Each number is 500 + 50 x the weight over its row's rms, rounded and kept within 0 to 999. Layers, rows and columns count from 0. Numbers have three digits each. The size before them is the row's rms in percent of the matrix's.

# down: layer 7 MLP down (transposed), 1024x256, rms 0.0652, rows 230-256, columns 0-255
# up: layer 7 MLP up, 1024x256, rms 0.0725, rows 231-257, columns 0-255
down230 096:464536503495566516465529376475488535527399518527507475500500594462451531532497449528520649459569574496420406494590575515547516431536502446456508546494488474508543532523504505428511600518537506504450443510599476472471476487452450535579486520483439547523469601492461481550535493561535546451473555481491513524548531499531478504468526496438474487489517493617566407456502436449528523477504583462513469439429556560408468445467493480512436519467424467655534412460495553418507446523464516430523441546493477482448475528567487497485403421492468466439396329534563515432534494484533489467580451536457486461558485601455620541464458420600484564452468508494618572443590479534503473450458492436524439478520520526486460512468511450542516630544511501505454527512481462414509512566447492
up231 100:531429567410487332567551522525442498596505557534534496610517524426481554476507505460495469443419527446446526404505561447527513550497510509535452454434506423629472557517577493479524585517499547505523613430491552460388517484549509450515554492530452547564555469457484445528529519393571447496461528416504509525441500415445479526464484492447542500589506530509538459565488526544512496534577562419584540519550512477514604488571455521539588556392550468524484570561538512513517500464493388435481455487439500602481537458425425514559470532500476528540504488486510542449489537460386505407514477484463440454538496471480493467542496478567406435484412478525476422484480485451439423558514522441484565504548503539506586527526504479602460472455475581504576522546481509527521391446528404
down231 097:445478560461478507463517419554448486520490465504498484538549470489469527620480513545451449518457575543565489574456513533459542435542445568528572421495495602504529566462504458521517510584464464500421473487471521498457432492545492454487431619511402407409521457509597494432533493472448547523495473473543494546500532483517558502443450431532484455558522404671561504529484519439516432379540449463525418455421521562572536489483466498664520614469508538427507396484436510520443538549538457446548505474505534453478524512586563485563425411445495455497509473536554519423619454575430468520567507558462494428552483435481470489442484522417427499391522532410477527425485486473525489403502484486481501518441530471480553475457484510539479466519488501509545463532503583574411582480486449
up232 100:486466520466526528589487470582396495497449543557589490553490523374482472542583504432465575515435530521402466455498621506478566538447498571509506541471422526575475481559623518518532541526593439505495546510496490542385499506519524370539522399524520517522443489447478482514522573407458582526506471462547537451514517501543477420570441571457505447503469419554519494543529548582496536520493457505441519427478429572513503461549484472529509515545460513574544571525505511424581562540524517471512497565531495459457467496527502505542524497568477492541492453604485558408466448571507517540423473385453512516529469476490480470464515471543526451543481550485487525510451548540590482535526344564632507519511511473583426461561501476470499402425509453549664477461510524452508421566508593
down232 101:488554426541445521572623582537528520566602545527454577522607508558385526490547515515476524474543439448559515474506501523475493515516571519584439550487500473477515470433565587587491476546549471481520438467442466522639493478451465514498609511525492374502541450453436472433441617413480497516510440555475525423602448428579570464498480487542484418537506483479473545539587479441513507561429607417486428495471522569429536475506563528537606580535507505511557513469478510514506476488513463479497431474557455493489472488529371520579541415565477510480516505483452462493471504485477511511472504499526544505505536464567595401460485451513466614437541511586503502485544505516520508499482535530626461435515466490572499512502572544407430414439520535575508479443464385482453441502449484
up233 105:470439542482502402553430458487544629481459521555476580473472510429468494430533517523546496426507532568552431536552612471406614582563479360570452414539470509452474534550571520517625448471570540456578507391461522503506501451486569474529564501433509515458512535432454585469524371408436372498488428431511452498545507491492425447540554421524523568516479508477543461492480467468464545646426501424486542531475551508496499472523525448387524488464435484487529581512528520496550469496512465443462474512488529535508516464563520635444463594438496514561543526537481465500463475491580472520515487525491462586534551402509474523454539517558471500555510444487505495539444507511541570564528543562476369499451514484533537538526469465512511513539589482462463490450471552439526521497584431
down233 107:465509473472399466521514535538533493447496450437490454464408457454518431489494482540447460561485570406465501467586529467472442523468522434397511538501490514413499443501487465446598508479469439528498424547447485510536446483544505472531404560451475476595512434558486519481493364461566551525431438491436385476427497474414525545556469482488575574375559380492565476478480436468523547516602434493563448472469525493476473483589523465437499545428512483511536403505571541517514505419489553484469586465429508535394517524487546547447642520455492547464562442441418421564471516559518573511579521469462514545567529504478474563519565475484481507501422574521507471524453495556493457516542522553483594470509600417533474509469427461395448489473486506497527456480498606500586462440584521
up234 103:477419546509568468421520500493486536506446434579606460534656531469436527537415465462518467510545458540414512426430476431511499538538445419411518467507531491504465464518510464508545529495428534535493518424474533502536566388578475486502537366518540548444557448578520534518425463562507482612486500494480480495471582503541379521456530382549470522616551446413510452439566492533526567509489511518462506430478535596598489495527521478577498537522551525578527550543401507389600521404389554458366493482446626485574539495495526536502421497489491471552435493498537512465490519522463503590509418487508505468498566551580501494452500481436481474451542463506451438521543457543469561509543536438496484509544498434575533528469589448507512500473515534528519566490480554420441530518472530
down234 103:552462499538475513476495457497523461424474385535488560420335492568547556456494482433543466527516584524402535473505590487540468502506531481429496463492485634558516545419551461593533532478384449555514568431574582483561521524515479441533501476511444478518511431478552515606518536491537541519525473474533478632517444492446449506443513501487533478358433485501462496480565527438478446513508483507445468589486439506512505507528525484487532510513502536520577580536512553526493508563494492596444536516452465380520540441476547528463430454455498525594558542519542532543541503463532450493421577432586519629479462517536534533494398397442423546492433516510472445515435532525420508468433443399482473432579470570481442470495431487503491432616495487461430545494511489558576497506482590
up235 099:528466488490474561582563573435434547445597491474503477489505467497484538508393511471399573524522412544486475541537504523432562583475498528492540530511421450503427579452479456571569448588467510563544539543499516515526474501507574415485555523531534473433437456356483534502450470554467423475415523526466535476530490534492558477562546487619525511524504425403559486563509495421367517444477457554481536449406620581492511558491433418471540504479507457462508458494537530453570471450555434455477494455523436375481492522411514599459478514394527453453467461417489427486528509497487492497536441558532489442487460538585456442423490540495454517478569463590497524493462458527521466492455558445524576514470502545456492459522496469468588481603558475509477534642487612449429556487465495
down235 095:546420433557480549480557478473541493482539373461475496593421441567569497586523445456527595601503476486515506534532500520517415510503455460525517496480411538428448512655478453447555480509545440559566502537485480454549460474511485354478561510439619506509499456485413519438488447480400578466624550473557565408479489490472421469491471536542483517520433531547477575509468539482422444409479462553388554549516493462429456523441473474533529619496508449398465540444580492506435520513482401480557452488586427507465467504426504460636481475495530501483536511535486419420510541508532480525493490451495423442509463513523544508460446541515571410508506524530462456512465459453478464456471601476424522445459472508500495547485504607464473496558433527541503577576509469596518477473514518
up236 098:502504477460532486581487572401396499522486480457466563372524477429490567543508419453503494440511499484555499465479495529413515541416558579442405470434463558590508469441558446485528457497531492437511496527408462618459405499510529479508574480484460483550554446599515512554500456458538475568471440549546490553521479432488502465499465491573574468504513474591484512551500424530406513521461393371398486489563541546494608483512443532482469527529605490515472569458467486534512506501506425498498477511450426450440437462552454590547498520466453485530487492419470606484534556535413548548483473484523450401496552563586481580521537577565520486553558490514523571486520502556527507585550500450580527515465561512480451514455499501387548627526536535576510508584523507369562512466467516
down236 091:524481478527511457555511536559478422454485454532464418544563526558492476382498448594602497480523464440498554457489422532617444515466506549552496369451476511461517527521572446476530441443458505449510398537434581527546484551510451391456504561455501450442452472415515470472460441505514504482485490641553467505546480518493541514410537487520554521446488392555445497509368529465522485548463499507400455546462540438549433503517474585422520533419477460497413463497512487494576581486448560469505427511424476542472389508511556491572399494423563512485416590564478454461485428560513464560526489493416526509571525594543471478524509533483527527447468486462617453546474480458468494543528446521472524556564529495574512549476502560504563533445364416550484492495498458509508504444580583
up237 102:510494528472512374479583496509488507487535526425543482556556460496490536468497435606476507463492470477564550498466486462402428485449430517513537516419486544563490503520494622464568538456570537527553550445474519389471518480541512455460512473521508539446518434448464459449607476349444542569459584419521362586469424554503557482492471412536551498624450448408559523462574508556541541483517529478436518541483582414484459480513445408531528463567535498505458564456501555537406470498507530442567518548527531468488456432539509548506555496544473494528467433548440442463495539500591556516574541461495560461507576541479480487498501519405518535457610474509421484553564538567394514572505454548473464500410606502448512479532478496454560430536546527556522598499606484533497469471490422
down237 105:502438473583487444464527537550452534512544495539539616519524510467504570399561553563472496539390438451515554430518423464488391486454502537451520468474468473549560426474559517447512527606560525557545389538464542488596538499447455395510525548488523462485418457484501548510496587513409475482419392465494516416557529521567436468442556493474504531409501468518462505450536562550477460472584490501428468479502545444502472555512506485482575529512481455537550512507438458557462463544508500489398505497499543555463538530485438557583524440534553475465377450603484493489493520507560560626648484491542498460527458492439441585504520502469579607527491554419485493547566464462395496559490518552459501542493575419499456459418546554452516471551455445477500492624500520563529437512483405
up238 089:593570553528501469485528526499509570569497482453492647474536513456451509478549548461498571518491540527404434536521458485510408501500478490483493500441507498479525489483556526576526504512510604456440465501499468561484510434550465590410438516573468529523480574496521577550533541595517484557524607531410578539501480469495581424586464533513452566525493544482500459457488499399496498540508558539530416431581564515517532539538459426458504596491536521545494521531507468512508433485379500303520548469520492523580504504508469507531510502485500525519498425502588546500500545533524563533402478496409498527485493411649466530523569508515615483526469492508543457445457469474465614591571502374618452549528517468511436516560447479504494432528520583449520532528428578483485451592549463
down238 090:427547478434455488460532525590626459573531465498531411528542534467534452564539576513484586545566522530575540471542496437563544481542561487512533514519531493409523461429540506508415485474527450446510394604547489498419493477473503532542497407447423448437496577570581467519574451515456510403558505482439587551500489550466497565476443529607514409414520592588329462471485501445492516418603515487445558540542580445510521560475479501533425519468528428478497497535484507555467457490525493512522510479517537547564553514522392484410471476596543506545481426551519498517459522521476589440551518467579533487455471586464583570406483526490434546567463537482575600499529502428476505472538477437516546479476514435514541488479522535589413473508556477588537452481531498504455508481527421
up239 108:506463497538464519553491568503496541440413498553556532452351494362483452474479474468607488455494502543549479514468530536496502472429520539462570497455459438505489514590552448469495528470549540479473456507460481584462499522522577468482554369513510505548498576358438535484494446447473509460557500574478445586470551538511482520490402519534562589516452508457516445509475432566508630459600463487490442440499533475498417556474530529466539499566419529530529508495459461501528539517440569490500459517531530525460526463494522547505494569524475554453477478478455528482525490476497570567583509451494629489466530399523442502506525622449526494460622517524531536579421479558476480490509411443483447574462476441484475595521537465522549353527653536571544577438523469522461474376513556
down239 107:565550529542621496565417571566552474478505477485547475468486463507434453458502561534484469556464503525493498452644575492531467458540440500542577476520428506497521548562489451444503514431525536510565498489507539548565584508447499472468495524571495529453487510535574474500498488570520548467470496525510589506403473439551521521516567541531455510620517459476629516478532523457507553495408473489514524531504569518492375518521597585435592427515526421490476578451433414511479467634540561391511431508495492465511406441506468393469484405426577522496453484487477480495546425517481548542556568517457515546545609513463467428479492442578497467462499489540575530539530510439431474530438548479500505435437434489467530524531590421563496434527605499611485510468507466550534540450444629
up240 111:469556608496504443510500448491474494539493437567594490579496594444500514476511417517524529420523600489527476525445616492506434435600518614489463465468480489480396456558517469424576414539524501483528539543520512553594532499446578489542540473511524508557435497493556463579478510501454507551499641506538441476552525543538488506439447531560476516477517484451584421547550464512518500495481474547562572482452513574524499522516543426560523549493574400538469530499422416442527494503462452418472508538493555532535517531522537468516407628512431418538495481572486439548491602560347501449472447442484478562499527365539498540538506505638526421583417475430551540539442449575431510470509508475531483484501515467564497488575455429476485449528462587601485529514494491513540479517538475
down240 110:456516585357504448546504442611481522418542528527517457611546460506490538452614502524546488595456545444496488467481482526579521481566551506541414508569479485502504453588472441482472457507510589540529546544463496578521479527529514563529424521503471499476414453529524484501597457413503452510477512510498573469496541480563449400548548590446431420441594454517538488532449426439521455498526492535527415566534485487517429414424516467543528487450518562495535509554527461417494454502513638602548485457448526552626539474459571561421461503553542523561498432552531554516535511466481424539532615562499550569480451475429584515514528508431602531511480508523551507552540513438417498561544526500537415452454477472532456475474378454523486439539502532427517565522464559446488413457480470
up241 091:486568453422511459538531476379512575590536573513446509425515460532492422535472469603466504488508415632523508531463576552471533595463436412479482508523569573647511481621548536564516432550470515483535450513526532459523547472534546546428489551474484502452551497495495434476472546508496412387567529557500499476419472599413550510514502485510429496549569419500482492502518437489475490492452374509509487499482487547508493484502449444485443407578514521433551554424497475551529467484532512528450470479578464449505389553501528544501485421472491430485593474465415552461529541413506505518458445501518468480458533621605503489557463508510508405491532541607470540441456480534515452541431417523528421533403411517459483523524490448511527429602511542526504532559457580537516446492462569
down241 091:556451515499610494469515410552556513470531483549535516491415488507466441584589530482503619487553485475458456507516516538534517534511487576474515544518518422543505536542640465564528424459572550464485430522549459499541497576531522597502464436430541600434491554405525435492487533597508539421553574531536562419558545485442534529402491496424484511573551421543559505426404556584601461553480461556529501457491523464542499524454476490524503475448566543425585553457516484443454507596430585520515457502467556499548465626550520509535556626593507526506500441468464509531539549471434436516571478538481505533547525442479494586482477532542508436398530482504437511476411478539499523497516467502430449469500571494503405535517538404613471569517539516556546446472427532506469424500523454
up242 100:490455504358502503575488487473470547562522480519448541476445469489452530493443456484521495447481457473455490525473509491500571445477518409516503563510553460522420375548510534512519483442594523521591543467520460515555628401539569471486475457599589467498545451491446563589571455535419519469471483427543382544520361601495541505597483411556474547551398452428522520559486450561508451408497456515495639521536535580493525462415514491626587504520461567524517486450529462509395418548576448470531547525402491474425585495443561410439494461463459513497551422500463454471522501470520477471474461546553508595490474539493464511512529501564491454465556389479458551517488499489511508464506451473530548486458512476498464466538412447417478533471576499460429553492540496466474508473429516
down242 102:477491506554521467370506509526552585447438434615472505433531493447486483458443440405552459535503579518523494516559599596576446567497606477477499511469507481468555391512523527494472473444532438638489433503517508502433541536466493474441509493485433398522581448473505510477517415571427621495494488528596446557496477495461504487505497535525527502556537547511518411459509503506469515529621413551473499460510532498437474487427441499421498647532466480509461450605595525499411480462465529508506521475524407540441546377397438531527479568500530551459487520471437631502512538434501504447547537444562517488568533444435502495449519439425566471474528485505442596502451529477546477391540489581479474572538515516565483497483379512545544496548532517472543479474511438461518473465457491
up243 105:592480564428438512618457523439452574483490515497476582506422579438496462522485538507427477544452374626435493476465498582566486559541461548402446563516515460565451427533453457474530470529532437447407574467544455535499552456462564495423539478512546507515478473464485541488513484485548378497556589473419503517468511630543446481495626425605474524555448467560553476449508472486466588524465456499537547468555453564615493486436526511470492485447596412588518529388555573480512505473503442501505427468470469477468549465470439479519536571480468487498536521477487489489608556513469471502477438521579471457455565519559468566617468535592540487465617496479504507446508545468496445477552530546426438455523531538447454488570517469537521512520468491475516561579548483505463461539508395
down243 100:506551561519532517494421516604506517477513497493498442506498452527469488547508542423521396544484445455517512471531495495590577520512495592435474584470466433413565489540509403555417503518533505365495494486538573450474628504557539527527531537436580468641380515564447532508508489531470528503512598513506474465462507534459532483455500483392437495460496561547576491515520548501444582555528550504599507495536464468479481523551488578514606503533435469540507530412458558409458525491456612537469410493480440488514547470401474553567628499479534396452476541541546485476539488653480473460529483565500498545550614484513466543499521529528524501482562459435442482576507472545408501521512464410450596499491392530543559513537569466563475433501507510497460541499518436523463594495549523
up244 111:490487532435575465511441561505495573492492526592546547474479461494380479486550488521437454571511472484430469565532564485492543558485475580510540485462583597572450429470539520520537447555538618435569470468478539433484611439501536558412553557683527541479571497388495560481482474473468530502489506461477418467494516453428503473478604483532456471387539575463523477594503517523463508594486468477573437525501490407490531441561489449512547478441454533490410495445427446496560502569510493557467564538524573464530489485485427536416477472528510480564504485478452473551553501575477514496536461529484505539487412510552536500571544693501420390546505475495531547533532537515523537531546470463481431588433531514504514535571468444481593510592471483526553509445519490499564430428514544
down244 106:579577523471487531495492488495528498431521613550496469495503520463456433573506595551493475494426505538420439562503517432529555548584528479484550534474499469542411528495484523482472523534546509488518455498464534443555463433429515486495410492454392507448480461485399477475488500490466486461525487525447438552525429334420484570557580502468536544444437533526517493534463577496480500581466506414601527520489437460524421477460502390506461537553534435593399492575455568563493461519516584521508558442605532472402471607530607486536533479425455556502456508458542441513467533609490606484457624553526472444405504522443526558472543506473499458517486522526577451509505541486434533500582543372551562536430463493511480392443574487489504548461538583483486500566485519503492572445472494
up245 108:502440538429504512521489490467416600436556444526529528518531472434506542504456437405532536498487396488424489549498482593507538572595484466474485512512472471525482488506514456451562443456496547464502519488498500525565486469548498501537459526442514511500517537540445512506480421570596541504490464557584490443515555484508430440469417379515499500502498478498519497532469456483473536589502496548519472519385541493505457476492376525454457433530499529583444588536520418572587469502525471547469453476484598562551579501594473461525358502332511409479557413462455487483526468522474602677415570600476545490513434443524450477461526444520438538451470424459464589362524566474450502517509493546549493528554512491509532504509453479569597449525537517468486448567518521536523589509431528
down245 103:375518500498485481536523468421455420490446593469585458625551485518377548564452542489517527459429545535472512539518545491524545487441459423461485559420490506470495551436570554487464510524472419448541436554584593592471603496513477508460480377524476412499582493471461538589470440484559489499492495560500504500600528538523528549562479517458475573538514501484467437476414550502580469494479508542551442555456526565503522398521522548461430467545514532395461477436624515463610434486476463497580545437501495490506571456529530495511470569532477477429538561510452438498426514574529427457514390549500540498473607517525475513489499445446497548508535430508514529444577466462559459532524617491545479517552480478447500508516439591538572479578523484581558435462602495578566519487548553
up246 097:503459548448446567471516540465523672481550462456507533463555459464400497551527432566523542480510451495558537509447680453523524508568478482429539512486483535472448490456519468534562505394526487557444605476479463536485556496492517562505516514447531467466551533483603572575542355450481526511504512450624474490476567511498505471472440531475550531530449516531553405536460476479523479516459467508478535509457486447474530524572458386478493499485546557553487477471598537478494497545476538542525403486425497540434451533558536561435453480541521412502579422452410479441462477569444559504514509489483473419539555529485485426542443474500498469522534501451417477562579550532519528563664530559473450504464449482446560482528451489502555444502456683560526615518519541508448497497470573
down246 098:568501411541562323528461482529552497482542499555509493533456433464451554534575480403498585578508524463473449505587423455507511469460560523556532475449534420566602514500498487484558445547500508464562471492437563447511513499516469501507455481522421452516469553491486486475443562509471437492449486493540529524580534419566498474437593483530492520610546488524557511559492510519502543535414500567504494520521458643541590463567549554508486513457513498475611496467470541470611546456544456532480505515618443521528553443645494516484478417493492507438597380526474520512484499504517505482559470452415460548458554474462525457552457525495474437450493483545494342492526508495541418456408456530456495391515564449515468576441476505473508470439568542556579513438475436562582473440406502
up247 096:492420522489561505500599496499503576480494551624556530530456515516511444511454525463490604454494488582504435464423491467514524561545465485420438535526589482486457487621504558581466470461521558562448524483584523567556434424460536547473617508422513430400491515497500491492523540555590424490571618585472481489479554501445576528520523541518476594550515414441570456452449510597478532508504441469397562453527451562499487422548549473528506457477425526532598462505456516416465527482443509531535494531496568425500548446496563537483464401409504495460552462478520545498540617409491546464505378466502454617488568467555440505427501466478507493467527539613547476489511466462493497478423493539471465501438489458497554499462482446446529395578460511547581466563520558489477477402517512
down247 098:527528571435462421487486529446492580474547500589479588486394536481542491545549439534576425539520538607475542551469531451568583432464516572503521414603484465473521499528491481574514547520534621563503546471435508504505508480539555497475484602426414493514457575486520517534490559442454520530488524441416510526600479480559572588542454532556432501432475511521562547461541489546482455514533571447537484512487602512556413499563412542430537550558522559485428498551462484339497507537492555552540464478585510517563395502526529489532569512468541417513464466554443489567505559541456412477509498450479455508497492457534483531587574522501484421496464465539542471580463455485486473560519474441487448487529558426499451602503604423541399522587535534508417398554483434535541435521531532
up248 099:538519491517473502477508471437527502507547479509547535482525497463407533530509544549497502603493503476510435458516463582460500480483459543482488456553498461492412531439488390511597527529420510436510552554529536532487540558568631584535495479433532561516475561505491566537464550375459514499522492540491517501533483494485513436545539493498584478540357540561550503508549484515529512421524476412460551526510494548444520558456536520434509395567498448550482459423518417452464449504507559554508579444598487419475510436526512559472407524572360416529516401502451515467522441557405546476469392530496484542433568573477485567511559449536529444624419459435499502488536458432461533458571481567478389504503508516522571514460528442604485551480571487547415492498633514471537568540510397
down248 099:560502441524453503514483480541538499397538539558516427480539417452528600475493396489435403509455428523505481443473501556442560520566500611504432518569627383576445550434461517540463465546503455478496497462514471487546444425531567489553545431570458511513534524594454434505351520442448626534461467538548532430526529527515554500571592529504454507554506495585518520501539517518561500460604535530547548518544494453440479477417561508571468466450540486499532475493559544453549614539442510531511596439536470444478466471431600510443444476515507439437513494512560544436512382540460536529548433521440526500516423496478519570450550522533497602583500472617579416536546459476496532486475580506525461516522463604518474541548566536528531523537508473553444450484543439496473475578515489
up249 094:438493548520559456524488448521485485622486486543600541459465565495457415467483512477513545520531477519454478483431505532470527446485457395476513508398510510543555591415476500516419515530464568370492528444517536519479499525547513554528512466407424491513605536502493546566617444495476508567483513463471547527446497558459537499413521395503460488515440467495511401570437507568448482485503523538501441407471482483427533466530548436540521538568574557472562465499478570558502491468546552488444498448648483549461566490452542600484573480553463507486468486583534479445597458461341529461471517491411476612492481560475458450468501538551499484543553456491576540552573594523558497506487352431502502541496486435490513469592544458466614476420497533471514472488495510399593536514470486
down249 095:486522510537522467466464577494432470498542545485503517558431458638525493621540498446424560516458513472454581479479613388528492476529520515532470439552528412463520526493470547509450519487473558589456457484488518502504522565621572475529481448475538480615544488596497611595539516524462479483489462417523472474524504531548439469489475519430504483574511420535458485496543479495440506512450448410482498443514521390487455467545476436484540416522576487591513538502565512499444521591454549509518533548460550525561587442554451527580459446476534587521568500497471512544461489563522502530620388486499480522420400541428526420472446553462425435532517475586549406575487548458505454428586430452494468466519589514442466511533497612508527523478487484440504548381546519506470569534491595
up250 100:543445581426569530509487541408498569590518472537474494566559583433476454478460484476452578418556422627507509477538568546436526561606549499486447579535500507502395429474493533498536531580434561418509562433504497617460555534498606494403517481442479515449457530425579538496502470471563357508501482483405576589473432624465522486514501465491470498490518590450508532521526520437459511489433503472551542372488535550466509478532508493512516517414532370494558440501548476526422434449484447502481542546480532507469571523444537510476470494486600479469476452445515457529412531561374455463518578526581546543481532523507435572494462550483577529525548550499482474486490594480556528505498544482474504566444531545504522478486481484585456433539428545500485488522507491497584411579467490
down250 097:509521547574529496549584579587425478482464505487477572548624490468503436523480535538520480437498542570486530478430527483465525420433520500548473435443528518427552489438427512547416421465427544568504411538569529567560569446674528525460495517448541478441506560500562519559541538449519513417511387451489629539483538463493604485529535464514564494418532614507590529545463547525533486522404472538580532467475499570531394455528448454556480461503543498490448478587507527527519513515388459461407487548519537445393469517456488569463489492502525451460513551463499469460469438473491452422493447364458528418553474519528544443508543468494454559560524483562524549528500550515470504461573475516540540490431460522525508543496511420495508578385414554531499501516524537441473439520548596
up251 084:469495493425507496559498585504516465485524459531525502539560424484416466469511503514513518480614458448408488521494535473465523534562556556538493480359497489547506455538448551496564508498537532447567533461464438498467529497509573507456480489561517477476540416448572524509564492497446576468434579403543409531497500589391470509496452525553427504409546477550531498516446514485472564472593509538515558573492476489525451450651530403547612561542503495497528491475434533554550555417533422635460489504502486562506526534458481396472441536522552437593514461552495458509412541465540454543501513513496570525594487483494553448536585508525381388564494429505505463535507473566523378532560431410514559561540505446506556510544420456507476517475467576596437491457548545460613491497535498
down251 091:582505474613498498510476451467525497475514506493446485452473535562553516574536478510519595486454498544582520463501480483466491515478457439484462512567515487489577505504603445550463557523555470510412466466451547585465464532451459472544517425459462558513412589527473541527446448525495421494562537567405593595479450465644488446539451453393548466572505535476467501443567428482483506491430510387503425476560488454487477525467487545557408428531484547470488570498553450483456435571430524480578430471507432421488504473505558560510451544450542511423554471393484526509555509514425571453557550524496457389433554555551389509353452483462586547388501543547490489418441522471498528480505562511517514533434518544486565533418596506516506481484484475432499465582423477520417479519431486
up252 094:551521578496537500559420439476643549458596480439557499547456604449506514534481483464427554554449461554491523557494451441512538454419535559473525468512547532546462501472568538539442544499470523437519413480580553477451490474585459475444567429462408496430489515428468442437485457516436420551497478517500489508390518532451504494521507510540455432589580474495533407488510492642453540486512469541401597384566554464523488521464480468502551547532500569604569445561471522527493483480511485449501508502524509426474546427579494584481416467531492471507522458457455541486541669504488550476522528432494516513470579486581436419435547548462506514411493549456555543435498569447493504508509458352510567518536551494562501518454501478508536462519460512489428467584436613487461482476450446
down252 096:415513537499477565448459497573522508551506497464474518434466409500554449462468543517484476542473552531551457483411459448460513522522539533478538545489492511553480497566575488459533537514448485580422530421483528503465462485492498497482492425512527459421553623538542484478504469524377559605562508502472559490444544503416549548511462426519558496475481530497458599548468489445422512551501502482578551566507501474502505491560445418467456407457484548542494422454450515559591513440509460492410554600589508525586554454621520510429490507483573430511493525518435570504484537500602468542522397424481486467477455467552576577552548515542488495505537554512638462525466429501411473440427497470520498450445569571458427580500528574520575521506471490464324461420441533440470440603571495
up253 107:481496528365573483536514517477488567583588484483494549504550585441486545485461453463397555479588453443519494552500626465457485516557424481526453511475539564487554419482476497501495489545506479448514527542523485500437651402450501420507499460576517550540534546495485557438560478436510461546506514402544426538483513546488591482430564444485506457577455578565565513489484515518474498612457431465510562500440542439502544450523510440528529493506560435512473512551557521469505511510526543513469524419597509489460601523518484461484551510609450452501473411465483544431494423384375443467529452651542485516545568534473417549448480511563423454606439536506493559491418556505489480509585446484576504533519522462522507409530402473460512459548505427572503496504559492513453476579549531
down253 111:506406491580548468443499508428532501480582476537520474547500505456451459521489487514401477456490527516471474442444484513608511536413564550515509441401485484480466343547550447486590531590554503516591433626502448540427489596478512528562520511527448561495572555512470529563463583467507475482575504439435522617451521383468559507450461399569413472513442503569507482574448457409428509456493419555564402523534513506533585494542518605534489523436450501459563496504467590493539521545514530540489557466488441496468518466489584473533508485464386536514415472530554465451494493500462516428510516532497557526478588547451530385479567570521502495501460556501485460495526462547560534443462488569499558454587526445565534523494529484505477576505614527519563470474478569484504444562415413
up254 093:484551492485512444413475552505524416506587414547484599465606432427468374483488480507508566516489555443518539575404492527452446504514561454530457514429437483469496435568480527536496516532441513436575491551387436536500502483501446568485533435491535488518463523535493593451471544413491485490530522440454532421462513544539418431487501509531364496554463459505555484559506475504526464476491532494481498551520581521575478480511515487538506534511598505493609541457494558471490578424534466492477446491548483516526465478454412481425494636501622536544504421552480525532460497560512542483474489463501566417517516515597512399549548468479511389392512508535462491417477491611593493499616503467531449573467521432387444565537462425517499446456465484524571553516485587480561389452499509
down254 100:444614511457443555583470508576528507495500389449465569505540454525571530548545420564445466484507461443485481389556416556443410497456498550469515541381476487538452495448545469552466481579471503505543439494504546503481548478512514497528482472449512406639459523435585415574519531583522533534538497590500526513506477546513519485611450504475501568451397441490507550478550520490472534518512363466496581542543590517479494493478629500492511475533444486556587501569555449522532474539528514475548459499517412417534525505536405518532441545520425499574430474505537483453514541420497529531488587564373515486536420440611525483406502432460503516502507409559519546552532559413463549448514499494543470499492566458497434496489523503550552453455472413520522463507591618544486511522481568
up255 103:601523494468437477536533564419424403478444482502531501461420443449478463548534433522502538416574552531524548469420475534463552495392533428436481488486476481523473471428484442514476521602566486499489486456481532593561482554458580552475503464603440468482496517569517515476573405562522524534420514531507519495483502451400367483567516464527502456559500528461556495537484476439475532456529386465575412552439527511537479542464510438555521455468498495508395490575514461470523563479489492555594453515441493481453475405515468512461459630452569409540487532448390573504660465536476447506543474547615517554431447472491466557478486456501428442524487515418495524533567486613478497515577499495478483477388551406472474544497444433417458471539496473497456556459448455497491558470486541
down255 103:554500459541516519487493471474488451471469442515485386489445372478439548561450518435473543543517525560468530529447462555546482562493449479535574434509596572451531516412563490488461488489516512540466552543437487504498471556473449512499550467483448476547471549517524477519573519477541537509450464537569554525543517375546381450544454503485566551519471487486470454525425615484408489488625461513469426561473630495418494499459531455572544516543536475517447431528473523418534547424509583469547544432390487579617453499591532555480548465387569469576552576542518437508532550564464537468523543458483554539448483528490506562438494428446513475489466536592452518548615492489542480569509483488493552458464603466501461535496459550419428403596419505502441478392505532478465488558524437
up256 094:458482494486682462533463555386546478480527525411501503438452544574495474486495386450528550483525519558509486559466526468442515578461435444537414458544524461528430481575477428542488464554444456567509557470474589629419564526463522457547569489434536560468468534538491498512424446450514392510474545414505472440565466592457489504495509500471445402608587508427507540458577439413509467429569556450506494547538519465477452442486495524546434568543458466470450532500521508569502443426447502466459557481529614466512496537506521456463538557621478419498454411463502576513455601463619536495560556537503474479449443489501480543505526471430509476529509541460542500507476484507484514418518520450583531450585530492427523384543482456450571488469592483472505542518528538489516568454540551
down256 095:491477452496570552445478582500509515514509486457528586443471519496575504488607475464484597533499554563489406550380617444542494541621427519472506454576448491486533512500537511539500535471470556554506474512577473533499508548424503577491675418471490498481439505593454475413501454524562509559458596567546590451493481528593515451467469497542493414541429528467436564435513499480475448567410459490562574489512532416500432475530495650458479450523496430548528390614496551552469551493456509590507528483478533459510514387490470512537499498489548511477435529528392501416544401442433502492473441491511538532492483484422503476465395384526526439499525482491470502566457498451466520487485490471534563440549424510414527504498469548516547511487472528499398505499502421490580552547520484
up257 097:523501494483494445477452471571429484482459572546530470498613454500496452542583523484480587559498467569594456441511500401420579461520485498601463388511470540529568472553510572528556387426648496472506457501472411504563445447524545538574544520552602569573473545518473496396545484561556445536466562502499503469437535461478490395499398520526534521476397562522551476593475505502492499637598444457515446530488491480559459456492531490418523409605577506457485579543596528448441498492483462471531504488486499493498476473545494455475446465499458529419423491600509473487542533574470513557520488524522416494442533545624502482502520507484552486437463558520518530403510430549455552605600507397476507470455468518483495516517437462526569420536531534548536544534535514500532479530507502